Weights of a small GPT-style language model, trained from scratch on English Wikipedia.
Size: 16 layers, width 320, 5 heads of 64, MLP 512 SwiGLU, vocabulary 8192, 19.8M parameters.
Each number is 128 + 24 x the weight over the matrix's rms, rounded and kept within 0 to 255. Layers, rows and columns count from 0. Numbers have three digits each.

# layer 3 attention output, 320x320, rms 0.0379, rows 0-319, columns 0-39
102139119134155158124109135101153101146147155099135134115106121153134142137138128130143107122168109123109126122108141148
117123132147149097133127090157129141147144123116089128117135125119120129117129083162161140110115136091151171175109134156
149125108120126125139128127179140121118134124130129129106128112122126134119128142136137128128111142129129108124128125120
126109151127123126121128131100114144147124127137111128142142107116124135129112104116112125127140118130140127158122129131
114124113142155077089130073157125160137143117101072124158151113121134104111145112148149155117130145077148160166120124143
113117163132132120105120105153129108122141141126145181153115091125140125122157145138121138129129135094122143127123130138
129132122156140079102127094185135148118135122113097087116157162127120121145134080146174141127085175092152156114124135142
144135108131132156150142111082130130133126094120099099162151142132134150144099119146123128125107162140133115139126111114
098140095164118110124125153114152150135131116110075142101128163148136134113138104176176130120092159100150178128107137133
171111115137140144151117146156135132109148146129141169164115074120135096093177129124109113098107081134121137138108141137
137104144132118169157127147133126131130118123148119137166103121125137149121134135140149117123120099129128156117139125127
163117053116129113159125119157123139116138136138151169111121090115131116106199117107119136105141091121134140127124134140
133143125144122103080134166118130144113134129121131145130122137118139093129135145167105135124134128121151135122131121137
118140117146140134130131149126133143132131134117128125082125129124123096124145101111141122119127118124121129140111137141
142128124128146109125116127153144106133155158111172196092117118136120088145165138110105115109165139139119092111119142142
133100148106127106145125098192133096111123149144148186184121040126127186130173113131139132134098148102112099166131132138
119123137135130130144125110153132120132143142124135125124123113125125124137138121109125121130121142129110097142116137129
159132077091121098084133157105120147110141144136154179105113103119120077109154150080093104128202095134123123135133113129
062147168114117171107136142092116128139113132145173116050113189136118155165100155095165124135208090163098119099143112130
088154157116132160116132175106129112146120142131187096066114186134121136170089147084127109145180100187103082098138127110
117152173151144147118134135127142113140131127116125059124144177135124122152072103154148123147099190124131110121119136115
086159165148118130108139123154141138146108117122117104097120180139123148162088139143194121146117153143118136100127134114
113155132102114130093134132094131149120121121138127102085131143139110115132109160111136124138145135166124110123140115095
176108089106119133157129128130125110122122142142161164166118110129111126105167128117098135132145114154123111104147133120
141146110121132075097137144162129166113133130107116143123143134115128088139146124135125135126126149113143127149141125133
157134141125129095118131137139132132114137128126124131174137124129133106126107122109127120143104156126127111116129122127
157130116116123140126144175111125140112119150137185159138124136122120089122134153122088124137150104146124116100139117118
108108097116134083104123079159108148135139138134121173102122080108137148097178133132128149113148095095137150158138134142
097116115139138141123119094124119113152138129125105159113123138128134177126148115139161146110145083104146179128122126157
168120170124127136118136136115127134110134128132158099113134121120125079125110133112102122138149140137116095153127121101
154057116203222136175017160111237048220218192036100098130052134247236101176115070090143085031142164101058085156028242170
167126128141162099126101140105166075158185159079132114128088130171160066158100138089084088111174173134098084126091151126
146107048113122142150113142082128137152133146128115139144116127131143170105148138113085124105124094147129146122123133142
097177077154159033057146107182123178079131107109062123074170145101116072107182071172162152125078151059185177177107118164
146119143118139142124124149125129112122142136122149105117118115139129096126108137087123108126139125143111089141121126120
093141162113134131131130090170122122114133131128119139108116113113114166142139137161172122134135140114115150135128120145
176073090136125095160121063182117124115136108130054166252130034123144161085162099147132139113076140083150159183124135157
150117072124134112128126104147139145126137126122117143173138104123131133093162119144129141115108103114139147133121134138
111132136127132128151123112153123118134118134134139124128145159117118151130137115142143145135098131121131154098137143140
099129135118119094102142118134123155115118121139106128135151107101117138110143087155132149133104141096160149145132124131
126122074133135091149122115122126133133129140126105155114131109118134102134171088113103137108146111106138141138118137163
162087122130134137157123114136125097128131129132135138203136099129130129117132124134111136128108142130134118123140137132
167116063120122108130128121140136125116132124132117143166128092123138125094153127129091130122126143128135123120128126120
101135137130141092137121070188123126127131122115113168112126118113144152125160128152150155122116116084138165128125130150
139145142129141123104132159106137130118129127121122105131130168130132093134103121136147124130127148123132127132125130128
088108062146145030094120101179120150133132148107085196097138077106136155104180112144116164114114132064146168140125132173
149115103118120125124132138101117121123125140139146161162137116120127111098150141131105127136146098142130119119139127109
203087093102120132150121083139124104137128124139122111199128067128147137101143153130097140116149154123110114153137121111
100140049146135085114126107178134149130135141115082137103120100113134142111153097155151136120072143094126162135108138153
160084127137122145169106112155130088139132140139106161205114064131153173105156117146127133109097135102123174140122147139
135135100119117160136124139088126113136130135126155106105121127136134113127114157105083124137156126148118100105128120110
108130100124122112112127101161118139127143104121113151082120137115118156132146155157172138118134113127145143137124120145
147112056124137112138117141145125160106133128119109198132120085119145119087188127125130129105094069101142142148116130157
148111114110113138126118114150115114099127140142154153149113095135133129127147161100132131131106120150114121117141127127
138110103126123163144111161097115100127127160129160141129107123131133130124161134113061116122173111131114125107127137138
153120119135150122137116175086151117147140141105123099150114116156154115142078123092071100132132141144114085146111144134
079127133146117124126135102156115125160113104138095116117119149125129191150092117153156128136121109113125171098134113138
182105086123116152154127158056118116146131143132165100152119131137143097130119129090049116125172105163099107102139136116
122132135117104137127128145111136126132119129142125105134118122137141145137097133133136123136105152136108115118123142104
095123139127119110111125144134119145118123153137146155094118103122130162113138128141100143129096143113118144112117136129
138139120102128179171145128078113129130111117160132096146146143127089162136104102116135101151153100177118091143141114109
120124129120129125125128149089126127141132110130108094082126166136124118140106133088137139136172118152128115133133122123
144120089116112136119121147090121129098126144136174134148124142131137083106135151090097142126144095168125085134141131108
163118074118123144156120123099132124124122117136104132171136132134133125104158133138121143116115100131146142129139133120
103146161144126136145128133168127130132128130126145158096120147118120157154133103142167133126102112119127147099121134144
149115093149143081140116121156140133144129100116062100175127111135136119123128084143133130114082137104146166155116139150
124135094138134080108132094099136140136142112119081079106142135131129119128112114145122129134143161113138125152118121125
122122110152129116115117116126125113132136144119119147136098067118151143100157146132102105118132109109125149139119114150
129134115122128106104137114131124127117126126128115125137132143129124121132108132137121129140138151127127123117140123132
164255174234169204047193030202080092168244073020084185193095103072066053175094154184159000158114000142219221180100000218
076122154138120140138121100135109090165116130153143089099117145120119198121109133129125130136148113125126168102146131122
163126116104124141144134140102132121135143119130153104144103131142133121147102184102088110126164133180117078105133114097
122115103128104122143115086221136116137117139148110158161121079117142209108175140176160139114038141099133180100131138130
109139173147146077084136100168131141100138122101128130100173133124112080148118108141156146149129176094141079161126127140
143103077147112092126120080156113113129128121123067137212128081117150163094145118185105142122062143091156187134132120163
104135108139137090134129081154113143140121100123087123103154151117119151124142094144167142126127102102155176143134121153
167092125085124136148140112140101122104119123165156141127140079109111126122143116084099134144154105138124082165148114114
125149128132121090113137104170135153112132113127109132132149125124118157129117133155196136137087167132138135139123126123
132134136108132157134135157097120126117117136133159139155124141125119116135126143106097115144157092154124103111140110119
153109098124124108153126127128120114134138126130105141168122107126128146116118130135079131128112138142139094150126128125
121128148148147122152118113134136111143138128108117097149140144139121177146127105154134144122112172108114132123111150153
117108144139126186136115161111134117142118134130116100187121129140152155125110128154126122127083109135120131115123129139
125142138121123139117133125104127116133126125138137120123133141122121134128104137132138130137138128142132122136131129123
097131128133117117105135148131122144110112123144118119098148130112119131110130132149144139136118130121140131129137119118
115116103127123102117126074179102147096118121143089170117137055105127117090174128121155145137114113097131136191127118164
174121065125125095148127113138136110140134139128106113138122094137131162120122115139110113123081168136119121122120137125
089132133131145079079129096169126165132140114120049122059152108123121134119123080140169131128091149068136136184110132149
135133134137138140116121143129140129107135137124147130138133136131128111127143122133155128129115141110130133114119138129
142104058124126079092114106189139138108131124119080159155139075116159133075176138183127149114044142083149154129118134138
150137120145125138150126139125130111135130114130131080137128173142120102129110125123141125129130132154151143107129128117
111143067131106120104140113114129168125118107133082128132141155129117118119114122140152128129123091125151175134134109138
113103116143122113110112106138124103150132128122109190135123073121162169097150146147092139115107119089133150130128136128
156087132123148145170115130097129108141133146119155148170122091140140123124137117095082132118175126123108091163124139132
122119098154155073109128111099137156131136113102039137111160100122130072102160059139112149116137141062170156208113125147
126152145121142133117130141150132143122137144119148123108125129124114124143132120101144108123125122130114115134124126132
096134191106130130108132184093124144105132144128164125059115125128115091137093141088132120140153140143110066155125120113
143122112114122145118128137094139124121136141120158139122126137142128093133134146079108123123169117150109086122133134102
083169159129134133074139149129133152124125132121133100064122179127117103161103142139151120142150134148130122116133125117
173137081111147100122140198014135157137121107119097075124141181141114056143087104098078107140203122169147092145121117123
152119170119146133161139121132125110115136136125169118097152125126106072143111102074130119135158123128120075169137132121
104137107128134103096134105118117126148131125119117115089138151128112133140119112109129125138180116125127132132136120136
175114112120125157125126178081127108118131146143167079147112115141129108128108152081039089131171130193113063117132126088
193113100116120192166123170095117127126130127145157110180123129139139129123129123096107098127138073174118109117131124115
134147119129118115124138103114137128137129118122104138133122131145119128130116126144161126125154139127134148149117128121
186115106131143098121122126160131133104134126128133168186125075119139090090167123145098136109100129104142133151120129139
189128090095116143147124181090125141116133136139164114126102150137129095130154152088099125119162112168117114097130126118
093133146134135099106117130148125134121141148118150112091117113129127124136113132127125133124119153118101080156122147126
115141116130130115108125126132121136145137137118132138123127146119124131134125132110128119122138107143135148108124123132
102125151140141116116129146102124140156134119113112122126126146128114116143109116116102117127164113142130118122126127127
176119080120110124172121154149113149091116138157166162161114102127127109103180139106119130126114089150123129114138139126
108155134125128116091131143104138146112126122110118103092143140139131122127118128146128126132096164122135113130116125111
160109116155156149149117156153143109118140144114138146162136094139156112104149093159078124113092139091143133141112143130
130133149130111149118136135095127133141124108132115080092131161137126109157079147116123112148137139164117111117129113117
147140099121126119139127156095123127133125126142125130107126131122116083112129134101096120133168096149144123128134127116
082142151137133116101127138151136128130121130132120135109124122118139158137122139158144121133103147132127129112124124124
092129145137136144129111161133133114141128148128141166128106135134142145120128160123163127118137113141114135105127141124
148121114134128118114131102149133136107139126122106179185149072128132110091168131133110132119083148111131127169116128128
116161099123127136103124147078136125128134152104168104091122164150126109149130142074092116119183135156122094094123126107
094140165145139184142130149114125136137119107137109087112119171129122119143105120142156125135124103145132142120127118116
144150168115117150128131188082127119120112115141156081096118181142132069150080157102122121137153139180118088114134124102
146131176133139188151119198102118145114117131146171142108112137128128089099121139118101113113157038138134125147136136106
111127159126132165165125125101123097160118120128141094143132152133107169154088131132148122145154116156119119124139134136
168123119098112186157126189078146100115126144139180108189099161156146132138089186108125102138126126195098085073139124096
082148197119132140096130111136126148092126129126147159090136113123127123127144136124171148128149137110116129167120129123
149116125140128132139120101150132128120123123134120126145143102119133111111148116131127153125113139106150157148128131133
117134111149139119141137126120138133147118094119052094164147144133133142122109088185166142130073158098163160148115123130
165140072124133139122122173144132132118132152121182172097113141129138092113163137102109114119152072135117129101125130141
083121165135137141127126129138109133138126137126152162087121134119134141143138119118125135127164070110125132137131124148
104145195120127155090139122152134141132131130122153102092134155123111125166100136137156116146130173120107101131129131118
126130156126122185118122173127136104136126138124168085118104150154161134164095141105098111122106145143106108088127133111
103109134134135145127116104155136147138130128121086155172135099125143175123151084149163150110089118080144177139116140152
124126104127154077098121127128126159116142123115112178082125119125129076120155127108127124109146090107131129182111131160
122122102145136128155124104146115145153123121129096153123136134114119144108153086136142142125133075104152181133137127155
134117182136138136127125148148123115124136130135145127124118099122132107132122117127110118122130120126124123158117136123
113140088162139085125132084151112153140129113119078105099164141100104112126140059154147149128107100087171175172125121170
091143146125120132088120148100141134137127114114081093121125114147141157133106126130147120130112146116119142135114130142
122159141116114129110146142119122119113110126152154091088147169118092118143104112113146118166136144150116113105142126118
149135130115117153112136170138126143093116132143146156176141136118131097108150144154138141133104136118134140100151116105
175112131115124101141121142127143113108144137120118202186118067137137108090154136116120120123102137119119127134111141140
152127126124113137126124110111130128120125132139136123144133139139116111113133138132144126134132140145128133121129125117
172120158124123173154125162112145131111127132133144109179112131141126112125119130136117118126130133145122109137128138108
099139176132120133131141118153133137122118127140142147118142149114115165145132123148179134141097152110121139105134129124
117165126136162051058136112167157163102150117082069142089164151136107059144145083133187126130119195081140105169102132136
124152134140120159134129122141142106133133124128127152128104124132135127137131153150131098118116143114119163111123123126
121118174119121175156121123084126113138124133135147101186113134156133181135097165148146135137155142171111096120133125106
116112112125126108114117130095129146128128124127079084124140115136133157108131107149110140127121161112128126146116133121
132132151127141159136123164108128130143129119129123104179117146129139165137077128149133110130102114146135138125127128137
124113106151163050092120099147125141121147142099080131143154087113135063113163072133126161118130151058145132167116138157
111143167117128154131145116082121126124129123133185122109141150131111104155096144083125123150196129167098061146130105107
165114057135106141163122145134119113123124121148141154183101115123143122089167164153109126120114091145134179095145120126
110115106133134088121112126145122139129132130122104143126130128125136136115159102146149163121126123077135159138125142156
114128088122117114149132072129125115144122110128111155138138146116124166121140139146139148126115129129143156119142130133
161111111133107126165129131143116109116115130137132167172127085120143127097148119125109137127071132124134147107137133116
140128173135129160138143157113135113119126118132125138170120123140136151136108104139144115141104127130121114137129139136
103119119137130146149136140111101162134128115130126137135120166113128120136109138105132134127140060136135133142130121144
091133108141140089133126129170125132123134133127136178072131113119121117143170118119137130126134106118124099125121127142
137132166124145157119130144110132124122143146126137120147135113137122112141113113117150109133136151139118092152117123113
136159094181166111094103165115172123148172140065105089126111166159163062162095094136095093104121128096141115141081140159
109146165114136116102128168098133134110133161131197120040124140134110077158119144082074124139177151153088057139127129111
170136118142124150132131119152144113114134110124122100158144143139129097128137138152152130134060170128131133092131116119
152083139131128167174114156098138105153129139130142078142118108149151143126115101087070111115131108144109107135120144122
115118140125110165132117113114113121133131151141172132120099128131128148123110177115112129131128117152107130088129116118
147118109120117130127131116136130108125124130130128110192137121134129167128134130160142130130085185134133127100134127114
079130149122134106117120127117132141141124138133117153078116116128123143127133133118134130129180104120119147128128135147
124132181121135176141133143094132106125128140131171125129120137134126118155108136092099111133161128149102093122137129121
124121138107119152156122127113122109124123143147191118093110127145122156150121161092125128130158117184098065106138130110
153127129128118142148136128112126115117131118137126145185122097133134122121134152111124114138108120145116110139128124116
153117122097118119131136164130119154121116143146162157108119126116118107127145145085087136122147103147118112100140126119
136142163123134148118136156095134117135131129131162109115118133129132100141112144133067120131185137133113095136132119120
181094111103116184153127171137126108122121148151184195207098119126143146107143183133109121118112093165115128079142122120
144129082128133130127130137131129124120131138115146168142122134139137096133144131101124118126135109126124118127132124136
082160148162135062094122100186144121128137124104095098118136133129130146157112103162163134135078199082127123139121138126
167148093109126123104143168096115143109128130140145110122135133119115082119107121094067100143145105145129095159137127109
162136076109116103117136131126127135118128136131145135121137140130112106124144143121115122135133141163134115093131117108
147119108115128136123154099093118137134128101135120126172163139112121139113128129148105139138115125135147131128137105116
126115127133146093139122087166135134145144111117071124136134092135129120134133104141151139119120139101134141159115134150
112134122140137100105123106163137139137133137122096147105113107129130148126132117132134119129094155104128144151118129143
126089102121125088141128087128102112137124125141111172146136080121120158135149111092108148136154098116129123161143127149
126113115128123123123121136131127114139129138126125112136123121130140150115129134147106136121127136125130155102132133128
088142118151141087093136091131130126160144108105063107090147138118121140109121099177154124126097143090157173137111118147
137127168119110177128141128106113119113121124140162152137125127116117102126135179112111123143168118146119112098149111109
096158198128131143102136112113140119131125131107158103110131162125132102158096147116135126131134171121108103121127116115
133147123148128144145137145103133132143121115130107127140130167123122113118112127149143116127104116138148169113119116122
116115112140142137137116092154121139119137117130100085145144126119135133132136111146168140125084125131124121150110124150
122138169117125178129138145115131120110119124141157113145135147134125150126104148138109126144110143139140095109137121097
133133120123149058078129131148137168110140126108100142045153119126116060119143103113126129129159132091146113175119127158
142106100121142139125117164117132135119129145132141193133112126126140110109183151111115126111141078130126149129128137147
132132122091103169155144168094106131129093126170186132103138147107108115121112145104101141147179090169119103117155119095
160146111135108164121135169102122124125126146130164086123108150128125078144087142102085110131115152171115096092143131096
083146167140110127127129132152123136122119133135159163079115135117126134139146137122157121130117114123114168104134134144
154127069148130115155138118137122119137130115130118102149140144120121134135130112142129123134118121150141135121130118129
148131109106141123099132154094133147139136119122142117122121137131129091111117143113104112130176104142138120139121109118
137117075147139100119123114129126131151144122113056161174123102120140112103141107138087124112117113100156172128132124157
152136100113121152127135172050136137127124138139155093089116182140108097119095153095111101134188103190106109111132117105
133142121102128120127123161122131140122121150137165142068125149124117142132146162141113138125168130144122117085131132121
127111116111118113120129116150118120116122129149134104095131108130127126122127152103103142142131154148119093110136119113
155082122126106227216119128055115093171127134154144133198086125144143181111121170119066120105154072190106133111132123107
063151132102086075089173105149082199080061098174095113099197149072076133086136113170157188174092168102170142133174092097
150148120138124134137147142104143126135117104130106071139150177140124125137082112144151121141110167142136122120122124107
112131164108120155140126152048118105132112129142151115144123144132132137122091149107133143144149105164121103123133137106
094144155142131109100140117170126129117123120125124135101146149117115107149121113130165135146113141123135113143133123136
103133117154138159145122139123133129162118108125095131161130144130139166126120113165136111120083108115136166113122125142
101167134107110110073151150101123168116111136140148134041140157112113087144127149084106116146167133144122112101141110100
139135109154143127146122127135143120141151123097094130154118123142142107140122123135121105113098143116141160132113131140
150108149120119145132138124127125133134116103144111095134131115118131130120105140141122147127107148125126141137138115109
158111114141158170158083156086169096160167142091145075147101191185152104170123127097138110087165133165098103094106167140
113136136107117138124133148080125140119126147148137118099117118139114128134103152100118114144173134182097079119132123093
136127098144141064098116121141134127133143128097080141117142121138138117117143101125130139117091168083138143154108145150
105134092127122090084149083121122152133128118128077131144151123107110135125128093149161132146108153091129151148126128155
100133048154131057116125090168121154132126117122062154098121135116129118112179111165146143107135111094160190127130119156
087132112132120125110118110134125131130133131123118126077127158124126157126143142167182145114133138113123170107125141134
114103116140131132147108109161128130149131142131115145137112109127135149121162115135134132108112106127126148130117144147
150133130104120117138155130106132138132116123132135106122143153116108120136113124126103127144168149149125116121138121108
155120105132126169172116179103133120141132141119170111116096147157148135152122154083104113109146085172090093094118141130
113138138162146110129121086182141137122139107104077091101152106135144135120116091145169148115065150070142149194109142142
116134138126128151109119144111123120134135131131138100121118133125129132131121131112129109126124125141108129114123131127
142108079148140141173134101123111116142119119143111161167128121108125137099168088135118144113121073121148187167128129157
146120114114136126140126117106116146117139131135128124152133116124119091111150128130128141123141104125138123152128122146
141130131128131170142131162085133103140119129132155096155123162138136133148103147125091109140150159168123100110136123104
191116122096123165150132158105118114120119141149180132142136117124119104095152144094107115135154089162127124106145128106
130104078150131116132112120126117137144135132129103146105117106125138143098156109141107129108124091111141160159120138149
110113143110121157158119128138121106127119149148169166121106097129123165129143158110122126123133102153098104122131137123
118120112138129100121122094133116147129138111122066115177133111122126141113124111151132134130108115100147162160125118164
136148145091108145125145125134143110099124135137174148106111118126118127140146180125131124120173160156108114079135122101
110127079131120096130130062169125134157137109120090122146129116120128218123122147188153132134113140120133161128126115138
074123074141132040107140034205104156133126106133041159086151085097110163092173081164183156124093131070153193170134133162
136145165113120128120142147141133149082114124135139142116149125113115089131150130138135146130088164111129139122131132115
132120154105137164144127164128117123113122147144179131146123104128127137120119137109096123144130095144108085132137126113
114133117113119110093128147119142133117113131135150162112141156122141109124137140130157149132142148105125131090139137129
125101075128108141146118122102123107152127139134108149153106102133144158107145136132103135112121111133127143135127142121
151120064137124111154121097139125102148132119124105098141121151139138141143133106122154139121139123123122165111138135144
155123131136118181177132162073123117143120128141133097171119159132130110138104127103097098130158105177118107137132117112
156142115116122152115133173062134125131124125129123122146124168142119090138113131097111107138157114156135127088136124125
165095101157149114159092114104174086156171146086103121211104111179173136128132128147092135087128156116119122127087168144
094143173129137148113126152133150133130123127112132144125124126143141162133116137151137123132105139116118137124115136137
168103138112135138117114154115142116104141167113182192150118065139145093115157153060074109119136109138090081140122142135
133139116137158078094132164067119137123137134107131101108143153137122055131097101078077117132186123134132081167123130121
140145110111121133112127123115147132088130146131146159096142111142123085120166140104138118123120158126119096129119127101
176091086117119163160117129106123114134130132148144147162112090129143150098165137103091135112142094139127128130126131128
102097109138126155156119062163108130137122122143091178178123070105130210091183098147139127106096057100146200162132128166
108117113151131109104118109154119121138127117121067116130129112123134135123125111146139136119099121102151159145123132150
142130093129120097115125118164133129129125131125105140123130106119127116117155116139132132126117131110153158122132127134
145124148102136161141131155099121132115118138142176166128128143131122110131136134093104131121176097148121115126138130128
132134108133129099106130118126132130116137117114127150122150151121126103115151125155128143125121139106136136126125132146
097139179135122124094142139138107167112111115136127149090132129104109097111135144127142133139130100126144142145136108133
161129118117127139113132160094127153120130115126132117119115130135136056120104162100073116128144116148135097137130116113
222108099108103135149117183077124115099131133139167159203099102137151052123144152103061131118153113163130119116135130112
112125161137132140137126144114137120130136133124131120146125135137129119135107128113150121137121129122112109128122135138
118140133123122147101134131102117139109122134129160158101127147112116090136141156129103147136168120137129125116143111128
149138082141111102094126094190136133119129123120108155146143124124135130111151137157158130123065168107154157089133123118
153113121120127146136124145096120126139118109138112138158120108130140112108129137122116123128164097140141140138145124115
113135140134126125139121132133108116123133134134139131085118117129123127132135134115128119128141118138128124134127130124
179137170063125220140134207081132106081124161145255136111110151143114075142139212059073096142240106217072013066151123077
115135128132138114126136114108129137127127113120115107078138143129116094134107115119120130129162124123136113156131131129
139127081129128135130120122104124130140120125128106120130145128116123112104149116121102136116101109135152159123127128126
161110138109115184155127122145135099120119134148142138206130103127128169124155159156127128125105139140116121101138127111
143147122134103164136134157137135114147118143142173094107106174137124158154103145143125112141118176164111129060131128103
115146146150118161140135105160129118140117110126159097144126159132126155145111159154151131144095147156122120097134112124
150106158122123171174138137096119118133114116155140118185129131125121130112123134103128127128140071171137126124139113103
180164133116121180108149184043145117121123134130168096146137191137117065154100165094118105139160142195119085083132118091
077148159130117182116132163062120115161113136135154071094108207142123150163082172117131099154196110177098110076148115107
142122128108095159111131161119106136125116127154159109137118145127129128097112168119163117142140094157119124098155109101
157143135110146172103130142152136110124165138116128120133111125141127107138118151121133075124128138140128107128111114123
121131106158137157137131149079123132149127117116108111123127176137139120131113101123139130134145095126136145131122126139
127122114143125105147128084140123121155126083131063105151137119134128154121137109172161134125109140112147167164129123131
154139113121112118104133164120141111132114145145129116148137141125126116115107135161118134137133164123127131087138132111
151127095143130122133121093159126127125148124107090142178116066123136144101156126153127121112080108096138176169112116155
138127163129115141146126134138137110113124136135148155169125131134126137130142154135124130133108150141116132096130136108
152124127120129130117121142135119122108126131143147125111121100122128093121128125124122129132140140123132112128129123121
100149149119119179142140170093134125128107140149162128126139152125114130130110136134133109144146106158118106119146115093
135121136123133124137123132124114143111125141139142131098142127119107108113146111125133139128153105137136107144133136129
129131144139128142139129124124118130146123117137109159150126125115129139117139115136145112127115073138139162132123128139
165090081119132099149122136144111151114137135133128164142122088121131140103184111123107137109139096113128150154136135146
101156121156147090085126107136135133132144103096065117106144160132110100142110107174176119128137145099169166146123113156
061165169178141097081134141126151148159130113094068093108135181141136131168066098137157106136076169117133148140107133151
152128138114112145130137138113121145113107107152121080148141133118123128129097132128123129147095146155127094134139122088
146123111135127105141114125215130139096129140129122216132121076101133118094200126162153136102058113078143200144127141164
124123145132130112103133095160128133123131117126120157116139115122130132117139133135152140122108126098126150154121132132
194132109014025146113226172057030181037030099246199128179184121045060101057112192114044157224169088198166118082245043038
144153109069055141144193150090051165087068113211197135125149142063072132110115175112076153187133086186147105100193069075
092156080113098045069187049173060214110090051153054122117195108055080143105142092168136179172096134079203187172163062143
154076083122120118169108120145116107116127129148141161195109096125152139101170119139103170105142103106118144127141149159
149119084137147090104120114136136143132144120113085158123140094126139086105145099099130119108138089097152139174115135141
071130141148129095123142029208103119133124108135094114126158087102112197131127091185183156146074156073149161154139112146
081128074131143076118116075202127159117140131120091184051128071103133154098213102159143149098097106058157178158106134162
119123088147129110136119111113124116144133132119121127103128122129134111125137123124098140127134131132143121135121129139
141150089139125088081134168096132145107128122121103115101138159127133092112123127126117134129135119115153139126129124123
111121129130134123118117162105127131131142136118151164078130138128127091130146131104113136112172107125124107131121135121
103157131134109119077143113133129147121113097127095098078151159116129126133109129149148132144098162106139147128125104115
149150110132146118110130147153143118109133134118127131123120138139130095130141112131110107116123142122134111126121130132
210098141108118165125125170067130107099134132131159122230124125152138047128118156099091121134174148168105062125144127100
121125087123142066112124104147140133131141124124081168138136105120124141106174110145170136119107149098146164147121135149
129105107125115121167130057209101116105111125151159195130132099105125181116195127167140172131088123107133158119150117144
097155152125108108104133146133122146124119123129136120060123148126127137142109141137121142135136130129123126116136127124
118097093139140086115108086147121126145141125121078148110142099128133138111164094141130152107151110076136156159113142160
165116115123131130150109185134135115114140180121229168127089153138140073144169145069083123106195084171113090103141145131
122077134199224140169020125159213057180224189033109131119069100208214128160170088120147116036111133069077120164032221201
109131214149136142130130130146134128143123118124136073107128155132124139176082133138155125140139169127103094136131127119
131131143133130144115136109149126122129124113131133118101144120125115124131128146152132133138114130139129113126137118120
079142127148121092089136097183120169127120113119096178113141115112138150105160128153151152123077111073141170137121120145
171125108143122152168124140110134126122134121122126112145132129133132124117109125115121112127092134141125126134116138129
124116042163141060129125084166115139148142111114062189152130080104134125097165087160101135123126092068174173157119115181
143108130136127142148130119150134119137127115129119142169127129131144150132140125145133129118118121128135140128130136145
138177135109121136089156171057136152140120128128141078054148180132094094145070110103113090157159142151125083110126105088
111126125103079142130152100111093113148101105171126115139133138111110176147077153117124134165139137166114126103160107088
145134195127117134119136157146132127094119117122150150162126134133140099137111143168135133132120155111124129129139132117
063155162125132113098139125103132145149117133133114086051145178121106159147088099138167123138174141132120115141122138122
148126171116135097079129111201126133093144133120135120142133081120127106120124131105117109133108150110130115133123120125
117155051123147050079135061172115154119137118104076135069159129104109102127162087141142155123133126069154173161123126158
143119137136128161150133139125124125132121138132174138115125134128127119135118151076097126127161094151110108106141123110
132127124127122119145122106147119126137124125135110128099138127130137156137116122121158135128093148134127144112121130133
140157164145125180174144145117130110133114106128154071160117191144118136159061142127153101133129124175133133111139113117
118118145114132177147115170092133109136129141135152104121125149136132151127121137119137123125143120139111112088131137124
098147117133144092080123139121144144121138124109095133085138127136137104121139127139137122122117153093135115140111134130
101123138125131094100128106127115131138118121141114118096154120103119127123120119123139144140162138116134144134138117128
128116139115132162122122156098146131129125147134126157141122125132131141114164144133120127106129130118107135122119146107
134096139123144140133094161127155104146143162123155157123102102160137113147147128085105104108161119139107088153114160130
138124172109128153121133145118133115118127141136164145157120115131128102129118149081104110128155120149108099131137125109
170136126131136147130123112132149108133146133113128136167125115140135094127151110123126116118112130104132148133112131135
122115139127109133137120116143119095145114131130151114150127156134132158156122138135136149137146139130120124100150130127